Each number is 50 + 12 x the weight over its row's rms, rounded and kept within 0 to 99. Layers, rows and columns count from 0. The size before them is the row's rms in percent of the matrix's.

# v: layer 7 attention value, 64x224, rms 0.0926, rows 5-28, columns 0-55
# o: layer 7 attention output (transposed), 256x224, rms 0.0968, rows 5-28,69-92,133-156,197-220, columns 0-55
v5 111:40 46 56 59 36 47 47 54 45 57 52 44 37 44 61 47 74 25 39 64 43 53 30 66 45 64 75 59 39 49 29 46 44 38 58 53 54 40 60 54 40 44 65 45 41 49 43 47 61 41 44 27 41 48 46 64
o5 097:60 48 53 54 43 58 31 55 58 52 53 43 53 57 54 53 53 48 67 71 68 52 58 50 67 42 58 55 54 42 18 56 45 54 52 54 61 50 51 46 49 43 50 51 66 56 38 32 48 47 34 63 32 62 42 49
o69 106:39 57 50 53 51 54 60 61 60 56 59 51 45 44 60 69 45 37 64 54 46 69 55 56 38 42 55 43 59 39 37 63 40 51 35 63 50 41 34 53 67 40 32 67 34 60 50 69 45 67 42 53 47 71 50 53
o133 117:42 51 54 71 51 50 52 50 53 42 49 51 48 81 32 56 34 40 54 48 40 29 37 52 34 48 49 52 34 36 44 43 41 48 57 46 48 30 53 75 28 30 57 46 33 57 42 44 42 53 45 60 57 59 54 62
o197 110:40 56 30 58 53 56 51 66 41 51 45 62 59 54 19 66 45 52 49 28 45 31 58 51 63 49 57 60 55 48 41 67 54 45 51 46 48 68 59 54 44 45 54 56 36 47 80 47 66 53 44 35 41 56 35 50
v6 099:40 57 48 39 66 54 58 46 65 48 63 47 58 76 33 59 60 51 47 49 56 55 60 28 41 58 49 46 35 51 61 33 74 37 51 49 76 45 50 36 31 47 40 60 36 48 54 52 43 65 35 52 59 50 44 25
o6 099:56 55 61 46 54 66 34 37 39 57 60 33 41 34 53 55 73 46 37 55 39 59 45 57 30 43 67 38 31 46 74 48 66 48 32 34 52 52 44 63 32 46 79 80 51 40 55 52 31 42 37 80 55 45 71 64
o70 105:42 37 50 53 45 59 53 37 39 46 55 48 30 48 47 69 49 38 64 61 28 51 46 68 37 55 64 60 50 39 66 56 43 49 51 43 59 53 64 48 45 42 54 62 44 40 66 79 47 41 43 63 52 53 50 64
o134 098:52 38 43 52 63 66 53 40 55 46 63 52 48 56 53 47 43 65 45 37 46 38 67 39 69 42 42 40 34 61 40 41 80 51 64 62 50 50 34 40 66 48 77 57 58 47 64 63 58 61 52 59 50 42 32 30
o198 096:58 49 52 44 58 52 41 56 57 60 77 38 35 51 49 46 62 62 37 76 76 51 62 64 64 50 46 42 32 59 43 48 67 61 52 59 41 44 39 43 40 41 53 61 54 44 43 51 42 50 59 47 49 49 47 63
v7 111:60 39 53 45 59 62 69 35 68 35 44 49 52 61 53 69 40 55 50 40 61 43 43 42 58 39 55 42 66 66 38 85 46 42 37 65 45 30 34 52 55 52 65 56 25 46 56 44 43 37 15 55 52 49 53 38
o7 127:71 49 57 55 35 49 39 43 58 42 46 67 45 50 47 67 62 74 67 55 51 60 65 48 42 55 47 32 73 52 49 65 41 45 34 48 57 51 23 40 73 56 52 30 56 41 51 53 46 53 42 48 31 66 74 39
o71 097:40 41 55 43 50 67 46 55 70 47 26 52 41 39 41 40 35 58 71 56 56 46 43 57 65 29 46 47 66 42 33 45 60 55 44 45 48 32 64 33 66 44 48 53 30 42 59 68 36 52 47 58 36 66 49 60
o135 105:39 44 43 39 44 47 42 60 52 52 54 62 21 50 40 50 40 58 45 46 63 53 41 47 69 66 62 46 60 57 45 75 63 38 32 46 45 46 32 39 57 56 42 58 43 35 66 54 55 59 34 61 33 33 57 59
o199 100:43 54 60 48 50 52 38 56 63 45 63 50 40 55 55 65 47 49 57 53 57 73 50 67 46 51 54 44 65 61 59 62 69 64 36 49 36 47 23 25 48 56 43 34 49 39 59 61 36 54 41 67 27 33 68 49
v8 102:51 66 37 45 54 41 23 32 50 50 61 48 48 43 65 44 54 43 28 52 45 70 42 33 62 44 64 50 43 51 49 48 58 54 47 65 39 70 77 35 46 58 46 58 68 42 54 36 55 35 67 57 60 57 75 51
o8 105:50 46 33 38 65 44 50 51 34 43 61 56 68 63 58 05 35 44 49 45 44 48 49 28 66 29 37 61 44 73 37 34 47 64 49 51 54 72 76 52 54 69 62 53 68 45 39 66 66 78 54 48 56 42 49 48
o72 095:65 60 45 35 53 32 42 47 38 61 70 59 61 78 63 36 35 61 47 51 71 50 56 35 48 42 30 48 47 58 34 50 56 59 39 54 46 70 67 58 54 66 56 35 62 55 37 40 60 73 51 42 41 31 49 52
o136 105:46 57 44 42 50 48 49 64 58 61 52 46 41 34 78 46 39 50 34 62 38 80 33 44 24 39 44 34 54 34 45 53 25 68 61 47 39 71 71 51 57 59 56 42 53 39 37 46 55 39 53 50 46 48 48 43
o200 091:51 63 39 33 48 57 64 46 45 33 39 58 56 48 61 21 31 20 40 39 22 61 30 48 50 43 31 41 63 52 59 44 34 59 64 38 57 78 80 53 66 65 55 47 55 40 49 48 64 60 49 51 62 50 52 51
v9 103:57 37 53 53 26 51 42 41 60 47 48 56 27 65 49 38 45 52 59 54 37 62 47 41 40 44 50 57 31 56 31 72 60 50 59 46 49 48 52 53 65 43 48 34 49 63 55 57 59 55 62 51 47 49 39 59
o9 110:47 44 66 46 60 61 52 44 57 42 51 55 45 59 82 56 58 47 30 56 33 37 49 54 57 63 33 64 36 46 48 48 38 26 44 44 37 65 57 46 59 54 33 49 43 47 30 61 56 51 61 60 39 54 52 45
o73 113:59 62 46 52 58 43 52 49 58 40 44 59 36 41 88 74 62 54 38 44 64 49 46 58 55 65 42 48 48 44 63 48 40 59 60 37 37 55 51 65 57 53 51 63 60 52 33 49 56 48 64 63 53 61 54 60
o137 105:51 62 59 49 50 57 60 56 45 59 29 68 34 77 45 51 30 56 58 55 76 23 53 61 39 41 57 61 49 51 59 52 48 41 42 33 41 37 45 62 58 40 48 35 54 61 33 61 63 31 51 57 41 38 49 50
o201 093:54 59 53 44 51 56 43 62 47 44 35 59 36 47 61 60 58 47 66 48 49 32 58 53 78 38 43 66 33 52 64 42 51 36 51 52 53 39 45 60 33 47 44 50 58 56 53 48 48 23 47 68 44 64 40 45
v10 104:46 54 55 62 55 63 47 46 50 56 62 46 49 40 62 54 52 64 44 37 56 52 31 62 63 73 68 64 32 49 57 56 55 50 37 59 40 58 59 68 53 27 50 33 56 39 40 42 46 41 43 50 48 51 71 50
o10 104:55 48 54 53 59 62 46 53 30 39 57 57 40 36 45 35 52 46 52 34 44 58 51 42 70 34 59 69 51 50 50 47 62 67 32 36 28 63 59 31 42 54 50 38 67 46 57 51 69 64 42 46 71 49 56 50
o74 094:38 34 32 56 62 57 57 51 55 41 39 57 55 61 35 30 44 36 80 46 44 58 43 37 50 63 46 51 32 60 48 36 64 69 44 42 27 51 44 34 72 49 20 62 69 46 44 53 50 68 63 47 50 60 46 58
o138 115:47 47 76 54 58 47 38 48 58 56 71 50 68 48 58 43 36 40 57 31 42 52 45 58 55 53 42 63 46 68 51 40 63 35 59 52 57 41 52 76 48 57 61 36 55 32 66 40 44 40 41 83 53 47 45 63
o202 092:45 57 68 56 49 56 46 45 56 57 68 44 49 53 42 45 28 56 40 48 56 70 38 58 55 50 69 47 58 52 66 45 75 46 47 46 58 44 51 50 38 66 40 49 24 44 65 44 52 45 52 74 41 47 52 61
v11 100:43 62 55 57 38 45 27 67 71 55 53 53 41 52 90 52 38 66 66 52 55 53 59 47 50 32 48 45 32 49 61 63 67 53 25 47 62 51 50 40 54 38 50 47 47 36 54 56 51 44 54 45 48 31 32 31
o11 108:44 67 47 50 61 59 39 59 60 39 36 48 51 45 64 40 59 45 44 64 67 29 30 59 58 47 52 52 56 53 58 47 72 76 54 52 40 35 57 44 61 46 49 58 47 31 56 42 43 33 63 49 60 37 34 54
o75 103:50 63 55 57 52 40 71 32 46 22 64 58 48 38 57 58 62 63 38 50 70 37 42 68 73 71 47 49 73 30 72 62 65 54 59 65 65 61 38 55 45 54 67 74 37 49 57 58 48 31 44 51 55 40 56 43
o139 098:61 52 57 55 59 41 50 33 53 63 46 64 47 67 54 43 60 52 29 85 48 51 37 60 53 54 46 50 26 62 44 34 58 58 69 36 38 50 52 57 53 51 45 54 73 45 40 44 67 39 64 51 40 25 69 32
o203 099:54 64 50 58 67 57 51 42 62 46 37 59 56 67 57 71 66 48 48 63 46 47 42 63 52 55 54 41 61 59 54 30 54 58 49 49 38 45 61 75 50 60 42 55 68 43 37 28 63 28 61 48 49 38 38 32
v12 105:53 46 60 36 44 42 18 30 44 50 56 62 49 21 39 56 35 50 30 47 54 69 61 51 55 38 70 54 51 44 55 57 57 54 46 67 37 62 33 32 35 50 57 55 48 45 56 47 48 42 54 91 34 33 48 41
o12 100:61 39 52 53 47 48 48 52 38 38 49 61 48 51 43 77 37 60 37 49 26 68 37 53 52 61 44 46 54 58 78 44 35 55 36 44 64 57 24 69 40 75 62 55 67 41 42 52 62 56 43 44 52 52 38 34
o76 109:47 46 52 46 40 50 55 75 48 62 28 54 43 52 33 31 58 61 46 45 48 52 51 38 51 51 43 61 59 59 65 34 37 35 34 57 67 27 34 60 55 68 63 36 65 42 55 37 49 42 28 62 66 32 30 53
o140 106:52 52 44 41 41 39 63 67 34 60 38 53 46 34 63 53 49 39 61 85 49 56 58 41 61 45 70 62 71 37 77 45 54 46 34 36 41 56 59 26 50 64 41 67 52 65 38 45 46 50 58 52 42 33 51 59
o204 103:62 41 44 51 40 43 56 48 48 22 37 69 46 47 61 67 57 53 43 70 55 66 60 44 56 46 66 52 57 46 71 53 37 63 34 55 36 63 53 45 56 57 69 52 56 55 23 69 47 53 42 46 45 30 54 47
v13 109:67 59 42 57 50 56 52 63 53 54 50 63 78 40 57 42 43 38 51 59 47 48 43 57 51 55 60 51 44 53 55 57 27 60 32 59 51 45 49 35 52 46 55 57 52 49 52 59 37 45 29 61 28 55 61 69
o13 102:59 51 48 54 43 62 51 52 51 62 34 55 71 51 38 60 60 31 77 45 49 52 50 39 40 47 55 39 41 33 42 42 55 61 38 53 43 51 43 70 47 42 43 67 44 64 55 52 51 44 51 54 62 35 20 24
o77 089:62 45 42 55 36 46 47 51 50 70 55 55 48 32 37 45 47 43 67 55 55 66 42 56 68 50 52 49 52 31 61 38 63 53 53 70 59 52 45 67 35 53 60 62 40 52 45 51 42 37 45 64 63 50 38 44
o141 118:63 44 51 68 53 50 58 39 48 54 39 47 74 59 27 27 48 41 62 59 58 53 61 37 44 58 70 59 58 70 35 50 34 40 56 54 61 61 66 25 43 48 35 79 62 48 61 44 63 56 47 70 37 33 58 48
o205 110:59 45 57 55 64 55 65 60 46 58 32 52 42 58 46 63 48 54 53 51 62 45 60 32 25 49 70 58 40 49 27 68 29 59 42 55 30 54 58 48 45 41 35 65 68 63 44 45 75 44 36 60 46 26 40 32
v14 105:45 30 51 44 61 47 30 64 60 59 61 48 54 46 31 54 50 51 62 50 60 38 46 59 62 37 50 41 58 64 46 42 52 62 21 54 56 37 40 43 43 50 53 47 41 48 54 67 60 40 38 62 49 55 50 43
o14 113:44 42 63 53 51 41 51 43 36 76 42 61 43 55 50 63 57 62 52 69 63 50 55 49 59 47 63 40 64 35 53 49 43 28 49 75 64 45 21 76 33 47 54 62 46 59 61 48 42 62 75 51 47 50 61 46
o78 096:38 36 51 54 52 36 48 43 39 42 38 46 54 21 41 40 37 48 52 82 52 43 58 39 46 62 65 44 62 29 55 41 66 54 49 65 49 52 42 60 50 48 64 46 79 39 73 30 54 49 64 42 61 46 48 58
o142 103:39 44 62 50 42 27 46 51 43 59 65 60 63 48 58 45 39 48 48 46 67 37 27 36 55 49 49 57 65 48 58 50 47 45 49 60 62 53 60 32 59 41 54 57 38 48 58 59 27 76 55 24 47 68 43 61
o206 092:31 45 47 52 40 42 22 44 43 70 60 55 39 65 50 24 31 61 47 52 66 50 61 58 47 39 51 52 44 42 52 41 67 32 49 50 62 51 34 42 50 57 55 45 28 39 59 72 48 80 52 47 59 55 38 46
v15 093:43 71 43 61 50 60 40 46 62 42 60 52 56 43 69 60 45 38 49 56 59 32 33 47 69 52 62 57 58 62 37 66 46 38 51 50 69 58 33 43 37 31 27 41 57 61 48 50 33 26 44 65 60 35 49 37
o15 097:36 60 50 61 52 54 42 60 44 43 37 59 59 35 47 48 48 40 38 40 69 40 41 33 54 42 42 63 37 60 63 65 54 44 37 53 46 51 62 34 56 58 46 48 69 65 65 42 39 30 32 36 57 62 58 65
o79 104:50 49 55 57 39 69 47 48 35 46 46 56 32 55 48 63 58 41 58 77 56 45 35 42 53 51 52 51 45 53 55 48 48 35 41 44 62 45 48 55 66 49 57 26 66 57 71 73 48 43 55 22 56 54 62 51
o143 101:39 66 48 61 64 45 31 47 51 56 50 49 51 65 43 67 63 52 31 69 31 38 34 71 71 51 52 62 54 51 51 49 61 62 58 52 59 47 50 21 41 45 31 30 37 52 48 38 48 69 37 48 43 66 49 52
o207 085:49 54 36 63 61 40 36 58 44 41 39 65 63 47 46 39 57 35 44 54 29 46 52 54 74 50 42 62 43 47 47 48 44 62 55 60 54 46 72 34 48 62 29 32 54 62 45 44 47 40 45 45 48 59 56 59
v16 099:49 51 49 37 42 36 44 54 55 47 44 50 31 59 27 49 61 65 49 74 60 76 60 51 41 71 44 37 55 48 56 41 67 42 40 36 40 53 45 49 45 52 61 29 50 38 37 60 39 42 32 39 39 45 38 57
o16 102:71 48 56 45 41 47 69 48 63 42 52 49 49 52 31 53 41 47 59 63 40 75 75 58 34 73 47 49 72 56 37 50 46 49 47 40 37 62 49 47 59 56 58 49 52 36 43 56 61 48 43 48 27 56 64 52
o80 125:62 52 45 49 33 59 58 47 57 52 44 50 56 34 34 38 45 46 63 36 41 55 73 54 23 62 58 61 42 41 33 53 43 57 72 50 40 37 47 43 46 46 27 58 57 41 46 35 43 46 42 59 49 66 59 48
o144 092:53 54 63 61 74 58 62 49 49 48 42 41 65 37 43 36 52 36 61 54 67 48 50 57 72 51 48 54 70 37 50 32 65 51 35 48 65 52 51 56 58 65 63 31 34 54 50 44 50 47 41 60 37 65 51 78
o208 079:66 43 38 37 57 41 39 36 40 49 61 55 57 25 51 51 63 46 50 49 53 73 52 46 79 58 49 51 57 46 36 41 51 58 34 51 51 46 56 46 63 50 60 42 59 36 45 55 36 57 32 47 33 55 48 58
v17 097:59 66 43 37 38 61 61 57 34 32 49 63 60 35 47 41 62 54 78 64 51 33 45 50 62 49 65 46 42 54 52 42 50 49 34 51 41 56 51 37 52 60 56 54 17 49 61 53 54 45 61 50 48 69 53 46
o17 094:35 57 57 53 51 54 37 29 59 33 50 51 51 75 39 61 42 44 38 47 48 35 39 68 52 48 54 51 32 68 52 43 65 59 39 46 33 49 55 46 55 55 58 52 55 65 51 70 72 51 71 58 65 53 34 30
o81 112:62 71 43 42 54 48 62 39 45 44 53 50 45 56 35 62 50 52 69 63 50 55 48 54 68 45 46 51 65 39 18 61 44 59 48 60 53 52 25 41 66 52 54 68 49 44 52 47 56 43 44 56 47 67 74 41
o145 111:54 44 70 42 48 54 47 49 51 51 66 39 66 28 61 35 66 36 67 42 53 65 66 51 37 51 47 60 45 57 39 71 38 42 59 51 50 52 45 40 58 44 46 61 51 26 36 51 23 59 59 49 64 68 52 59
o209 080:29 63 68 47 57 51 36 48 41 47 55 39 41 62 59 47 54 41 57 41 18 49 65 62 20 45 50 43 40 49 64 53 44 60 42 40 51 37 59 62 48 53 43 57 41 57 52 66 49 54 35 32 54 49 59 47
v18 100:51 49 51 51 62 51 63 72 42 61 32 54 37 65 48 24 39 63 30 38 62 46 57 60 50 28 32 31 50 46 54 36 45 45 37 78 53 49 59 44 57 42 63 49 43 46 42 34 42 64 47 35 37 60 42 33
o18 107:42 56 29 31 57 52 56 48 53 57 59 50 53 50 55 34 52 52 45 70 48 36 40 58 68 59 40 57 50 45 23 37 45 43 85 70 51 48 40 54 34 29 58 37 18 48 52 29 24 60 53 32 38 48 31 40
o82 120:51 44 58 48 56 58 62 59 56 58 56 45 56 53 50 23 34 59 30 60 45 60 58 43 49 54 48 54 57 40 41 35 51 49 57 69 58 52 54 40 46 41 57 52 26 47 53 47 55 77 30 49 30 39 50 54
o146 096:57 47 46 70 45 49 57 56 60 55 65 58 38 39 53 10 63 32 50 59 45 53 50 52 43 70 35 64 44 57 44 48 54 44 58 53 63 64 40 54 52 45 24 55 43 28 57 38 56 66 52 33 51 41 56 57
o210 081:39 53 27 60 55 57 53 59 55 46 63 46 63 70 66 44 56 63 56 81 54 31 41 56 40 41 34 53 34 42 48 45 43 45 75 56 45 45 48 65 43 34 50 31 24 46 24 40 48 48 48 44 52 53 36 37
v19 104:53 31 52 43 47 31 73 67 49 51 31 38 45 59 24 58 46 20 53 39 59 57 50 48 44 56 83 36 55 54 70 37 48 49 51 39 53 41 28 54 56 42 62 61 58 41 65 59 45 42 32 59 41 54 41 31
o19 124:43 42 60 48 40 39 52 56 44 86 48 43 29 54 45 83 51 62 58 54 55 41 34 67 51 42 47 33 62 58 47 55 61 49 73 60 54 33 24 63 38 37 51 54 38 59 46 49 25 51 47 59 40 42 48 34
o83 092:48 45 60 74 54 33 51 58 48 72 52 59 23 50 35 78 37 61 41 64 54 48 50 55 52 51 35 41 71 22 48 62 50 27 57 48 62 70 42 60 49 41 59 46 57 69 42 48 42 65 58 36 66 45 71 35
o147 091:49 37 66 47 55 51 69 53 46 58 53 48 43 53 46 69 53 49 59 20 34 58 62 55 48 33 59 38 36 49 39 53 75 50 52 53 47 58 32 45 64 48 42 76 47 61 37 44 39 68 45 31 50 58 37 53
o211 084:42 49 64 68 48 69 66 38 52 46 61 45 53 69 44 66 52 48 56 24 42 45 52 58 58 54 48 49 53 73 43 57 73 52 67 59 52 64 31 48 58 49 27 75 70 43 58 41 40 61 57 49 46 59 52 61
v20 085:63 50 35 39 49 37 34 70 41 58 57 47 51 62 55 43 60 52 54 45 41 24 55 67 54 70 56 51 45 38 27 74 35 60 85 71 71 66 69 41 50 71 75 50 51 44 42 43 43 46 67 43 59 38 68 56
o20 092:56 51 50 50 60 61 50 70 44 44 62 35 59 55 61 33 53 62 44 45 56 38 81 47 36 59 50 59 60 41 49 63 39 19 48 37 50 59 63 62 62 41 70 40 47 56 65 49 59 49 56 42 51 46 59 52
o84 091:64 52 44 46 56 55 48 57 48 59 69 51 41 62 59 32 58 46 53 74 44 44 71 45 61 57 33 50 64 49 32 63 25 39 49 55 43 26 48 42 52 38 47 40 54 44 50 54 74 79 64 64 52 57 52 42
o148 099:57 62 34 56 61 53 55 65 38 35 58 30 71 45 59 12 41 35 44 46 63 57 54 56 50 52 40 56 72 51 51 49 34 55 56 60 68 57 57 67 51 43 51 75 38 56 49 13 44 40 51 44 48 50 62 54
o212 080:57 48 44 27 57 51 54 64 54 52 50 42 35 39 52 16 37 56 65 63 76 34 55 39 46 39 56 53 47 47 51 53 45 34 35 45 68 54 50 45 44 46 70 71 50 53 47 48 40 57 64 47 38 41 59 49
v21 105:56 52 51 54 47 60 61 42 48 48 44 47 48 78 28 44 55 36 45 67 47 46 41 42 40 65 71 40 24 47 44 52 37 66 65 44 45 50 55 42 49 49 46 66 36 34 31 54 56 64 46 64 40 53 75 57
o21 095:68 55 55 19 40 47 43 50 60 56 57 56 49 44 62 64 32 41 71 47 71 53 40 43 45 41 55 39 49 66 40 52 57 68 59 56 61 37 63 50 69 38 41 51 34 37 61 39 51 75 29 66 41 60 46 37
o85 112:58 46 60 33 44 53 44 56 59 55 48 53 32 46 66 72 36 42 45 48 42 63 49 64 60 49 58 41 60 42 43 45 28 55 64 53 47 31 44 56 49 50 44 76 26 65 34 37 51 69 48 75 55 73 54 40
o149 107:51 59 46 51 60 53 65 52 25 50 17 61 69 61 43 69 57 49 52 45 56 35 66 48 50 55 74 53 55 47 52 41 50 42 54 42 52 50 72 64 62 50 23 57 57 53 58 42 51 55 57 66 41 41 54 51
o213 096:54 68 53 36 54 59 66 58 39 33 19 66 77 50 44 77 44 38 58 43 67 47 54 41 53 63 54 63 60 65 48 53 51 65 45 50 58 73 71 39 41 43 31 56 57 39 63 35 51 62 53 49 43 49 51 62
v22 089:49 38 49 43 61 55 42 29 53 58 50 68 35 38 45 55 34 52 36 59 44 30 50 57 53 41 70 54 28 39 41 58 75 62 39 40 45 58 27 45 50 65 43 60 50 55 35 37 32 45 17 69 34 57 55 58
o22 103:49 45 63 49 50 46 36 42 36 73 36 52 27 35 51 68 58 42 53 38 37 72 46 53 42 44 57 52 62 40 59 51 57 64 45 53 45 43 25 64 46 42 54 59 61 66 61 49 39 54 36 69 61 51 56 50
o86 100:36 42 55 55 57 52 52 53 50 65 44 57 45 47 51 39 30 40 72 55 45 55 34 27 62 39 52 53 56 35 48 34 55 62 58 56 55 47 47 69 38 43 46 41 59 67 68 37 53 41 54 56 60 41 19 58
o150 096:36 39 47 54 65 48 28 57 36 42 56 68 67 63 39 55 52 28 62 41 67 37 66 43 63 56 45 57 60 74 38 54 43 52 44 40 47 34 46 45 40 57 39 77 69 33 45 29 42 34 59 86 52 44 53 74
o214 073:55 43 50 47 60 47 42 66 43 62 53 54 47 58 49 64 51 43 57 73 67 61 73 35 52 52 69 50 46 65 46 58 46 47 39 46 41 31 39 35 36 41 42 62 54 52 55 65 43 43 42 61 33 44 69 53
v23 094:36 51 40 50 49 14 43 57 52 59 39 38 35 38 29 43 53 37 49 49 53 50 62 34 31 68 51 57 49 62 59 54 41 58 39 41 22 44 52 40 32 47 35 66 26 39 68 45 44 49 72 66 52 67 57 61
o23 099:33 43 54 54 67 37 54 46 43 51 42 40 62 30 36 68 19 39 44 37 47 57 43 64 63 60 42 62 53 57 61 46 60 57 38 62 43 57 69 31 45 66 48 78 38 43 41 71 67 48 39 69 41 45 53 56
o87 104:42 40 47 48 45 22 35 48 43 78 54 38 39 53 45 81 46 55 34 26 59 56 56 55 37 53 42 53 37 36 55 57 45 35 66 40 51 63 54 37 46 48 49 47 63 60 30 56 47 48 53 50 58 45 65 40
o151 090:43 36 44 52 55 46 50 41 56 61 40 33 56 31 10 72 55 51 61 44 39 58 51 39 42 32 67 50 44 15 54 53 43 73 38 65 39 39 51 52 44 58 44 67 43 76 55 54 55 46 66 50 44 47 51 53
o215 093:47 66 41 57 56 61 42 52 40 50 30 38 61 34 39 66 57 40 50 33 39 65 52 47 51 54 50 48 75 34 48 75 50 63 46 55 49 51 57 49 55 56 31 52 29 43 73 58 67 49 49 42 43 65 48 65
v24 094:61 61 56 47 51 55 47 40 45 40 58 48 44 46 50 63 56 48 65 63 49 51 38 59 55 76 62 52 66 52 74 70 56 45 37 66 33 69 66 43 83 54 54 52 38 33 59 44 47 60 48 68 27 28 40 57
o24 104:41 46 47 47 41 62 46 48 62 37 51 47 56 76 37 53 46 47 48 36 43 32 26 64 48 59 40 52 46 73 56 54 77 51 51 50 35 51 69 44 62 55 56 44 57 62 46 35 58 64 35 38 62 36 29 39
o88 109:51 41 49 44 41 44 62 50 64 48 63 57 70 69 35 49 58 66 51 55 69 44 59 46 45 69 48 47 43 59 61 37 49 40 40 41 46 46 48 43 60 49 53 48 33 52 34 48 45 40 61 42 34 21 40 48
o152 091:45 44 43 54 45 47 55 72 46 41 49 45 63 51 50 69 81 42 40 45 41 54 62 81 52 47 53 44 51 50 55 44 62 49 49 63 53 40 67 60 48 46 40 28 41 46 56 41 54 38 32 61 44 68 36 60
o216 094:40 58 45 50 49 67 58 62 41 24 42 45 45 48 42 62 47 42 36 28 44 57 60 37 39 59 42 49 73 58 67 80 53 58 47 63 41 48 54 58 68 63 50 50 47 58 67 45 62 57 25 42 49 42 33 62
v25 096:52 39 61 57 57 66 38 37 52 74 61 40 70 58 27 49 41 58 56 55 51 48 57 42 44 36 71 53 51 61 33 53 45 47 46 42 61 68 24 44 47 56 38 56 56 45 56 48 49 66 27 64 44 53 64 63
o25 103:46 43 47 51 36 47 64 48 38 69 22 61 63 59 33 51 38 55 56 50 46 52 58 63 65 40 39 26 54 55 47 42 48 51 47 59 68 62 27 58 53 67 33 56 39 59 18 48 44 53 51 35 41 57 27 28
o89 105:46 44 40 45 47 39 39 55 35 69 45 57 49 45 37 44 28 52 67 40 58 66 38 41 61 33 61 46 56 53 44 48 55 54 45 51 59 63 53 65 75 56 66 25 48 33 52 41 34 42 52 33 38 43 44 36
o153 102:51 49 40 58 37 37 57 55 42 64 61 67 50 49 36 67 69 53 53 68 43 50 63 71 41 56 66 46 45 48 42 58 50 40 48 61 40 45 59 57 34 30 25 30 50 54 43 61 67 45 30 68 48 48 42 46
o217 082:44 40 57 39 52 52 70 60 57 35 41 46 42 61 50 50 34 40 52 22 15 42 67 47 55 45 43 49 31 56 44 53 55 41 30 67 38 59 65 62 52 58 37 57 58 57 50 51 66 48 60 60 58 53 55 58
v26 104:48 39 59 35 37 36 62 70 45 67 49 53 43 56 51 67 70 38 62 50 51 58 47 40 54 31 74 54 64 45 45 53 70 62 36 55 47 36 70 53 66 52 64 41 49 58 51 49 51 80 35 54 59 56 60 57
o26 110:66 41 60 49 49 36 49 41 42 64 58 53 60 45 44 48 58 54 56 31 64 67 50 58 58 50 58 40 59 57 51 43 56 37 47 56 52 75 54 64 67 43 73 41 46 50 45 51 48 72 64 73 35 40 90 57
o90 101:70 35 41 39 55 30 49 37 36 41 51 61 44 42 51 44 61 51 66 67 62 46 44 61 54 60 60 53 50 27 53 49 59 63 58 50 64 67 48 88 47 54 64 40 53 45 48 37 52 55 47 31 58 49 64 52
o154 097:40 49 64 47 28 56 61 45 46 51 41 56 50 69 41 59 26 62 48 36 65 69 27 57 36 30 54 48 47 53 44 73 51 60 62 47 48 61 61 56 55 26 76 48 64 44 61 57 38 75 45 59 39 31 63 42
o218 085:50 63 69 47 40 52 47 39 46 72 61 50 52 62 42 38 45 44 56 33 52 67 43 70 30 43 66 50 39 53 63 46 67 37 52 38 49 56 66 42 51 44 57 35 30 59 68 51 53 63 40 75 39 41 53 51
v27 096:26 42 34 52 31 38 50 79 58 33 48 62 60 26 49 36 58 28 35 48 37 80 32 40 53 61 61 63 47 41 49 54 57 65 36 54 27 57 37 66 37 37 53 39 35 31 24 44 36 59 46 54 64 47 50 23
o27 102:57 42 50 59 44 32 54 59 44 39 44 59 69 20 52 43 33 35 70 31 47 65 56 70 51 54 62 69 48 33 50 60 58 58 42 68 26 72 55 36 80 55 44 66 67 33 57 64 55 73 54 64 48 40 46 65
o91 102:49 33 56 78 36 42 58 50 41 55 43 45 72 39 40 53 53 56 48 11 56 51 45 62 54 56 63 56 58 39 59 35 62 59 47 65 41 73 37 70 38 76 71 58 77 48 40 47 49 37 61 54 52 42 42 27
o155 097:56 44 54 49 61 40 60 46 49 46 41 66 65 43 43 57 33 41 61 55 51 45 37 68 51 45 49 53 43 38 46 51 39 49 68 51 53 59 58 46 34 59 64 58 33 53 54 59 37 47 54 65 42 45 45 31
o219 086:53 48 34 57 53 52 50 65 35 51 37 58 74 53 49 61 31 42 58 50 59 61 49 60 55 46 63 59 54 45 41 58 44 56 55 44 63 63 53 14 47 59 45 57 41 37 49 70 21 56 51 75 30 45 40 55
v28 105:51 45 55 55 44 72 51 47 43 43 32 43 35 46 44 49 51 35 53 53 44 42 45 55 47 54 36 54 32 46 47 30 52 48 54 62 68 39 57 57 60 61 55 42 59 82 55 34 48 35 55 35 65 59 54 57
o28 093:50 40 61 50 42 52 64 47 74 32 39 59 29 46 34 59 34 47 64 52 75 48 28 56 52 52 49 49 27 68 62 29 60 43 47 52 53 36 52 55 52 56 45 27 51 65 46 72 37 57 24 67 50 65 42 43
o92 101:47 39 34 63 51 36 53 55 59 68 70 64 22 38 46 48 43 60 56 61 62 61 49 54 67 41 34 46 51 46 47 50 51 51 56 45 58 51 62 41 47 49 33 29 71 42 54 62 58 50 63 58 60 41 78 57
o156 110:53 53 42 52 30 41 47 64 57 52 46 58 68 46 54 52 43 51 61 57 54 53 43 41 53 67 69 59 49 73 73 46 34 43 38 48 45 50 47 52 39 42 38 49 50 49 57 43 59 35 58 68 50 54 27 50
o220 107:63 48 55 52 50 39 65 52 55 51 42 64 61 36 56 34 38 51 42 66 51 63 36 56 54 39 51 47 35 42 55 27 32 40 66 50 58 60 54 55 40 47 47 35 51 72 38 52 53 63 55 62 45 49 46 49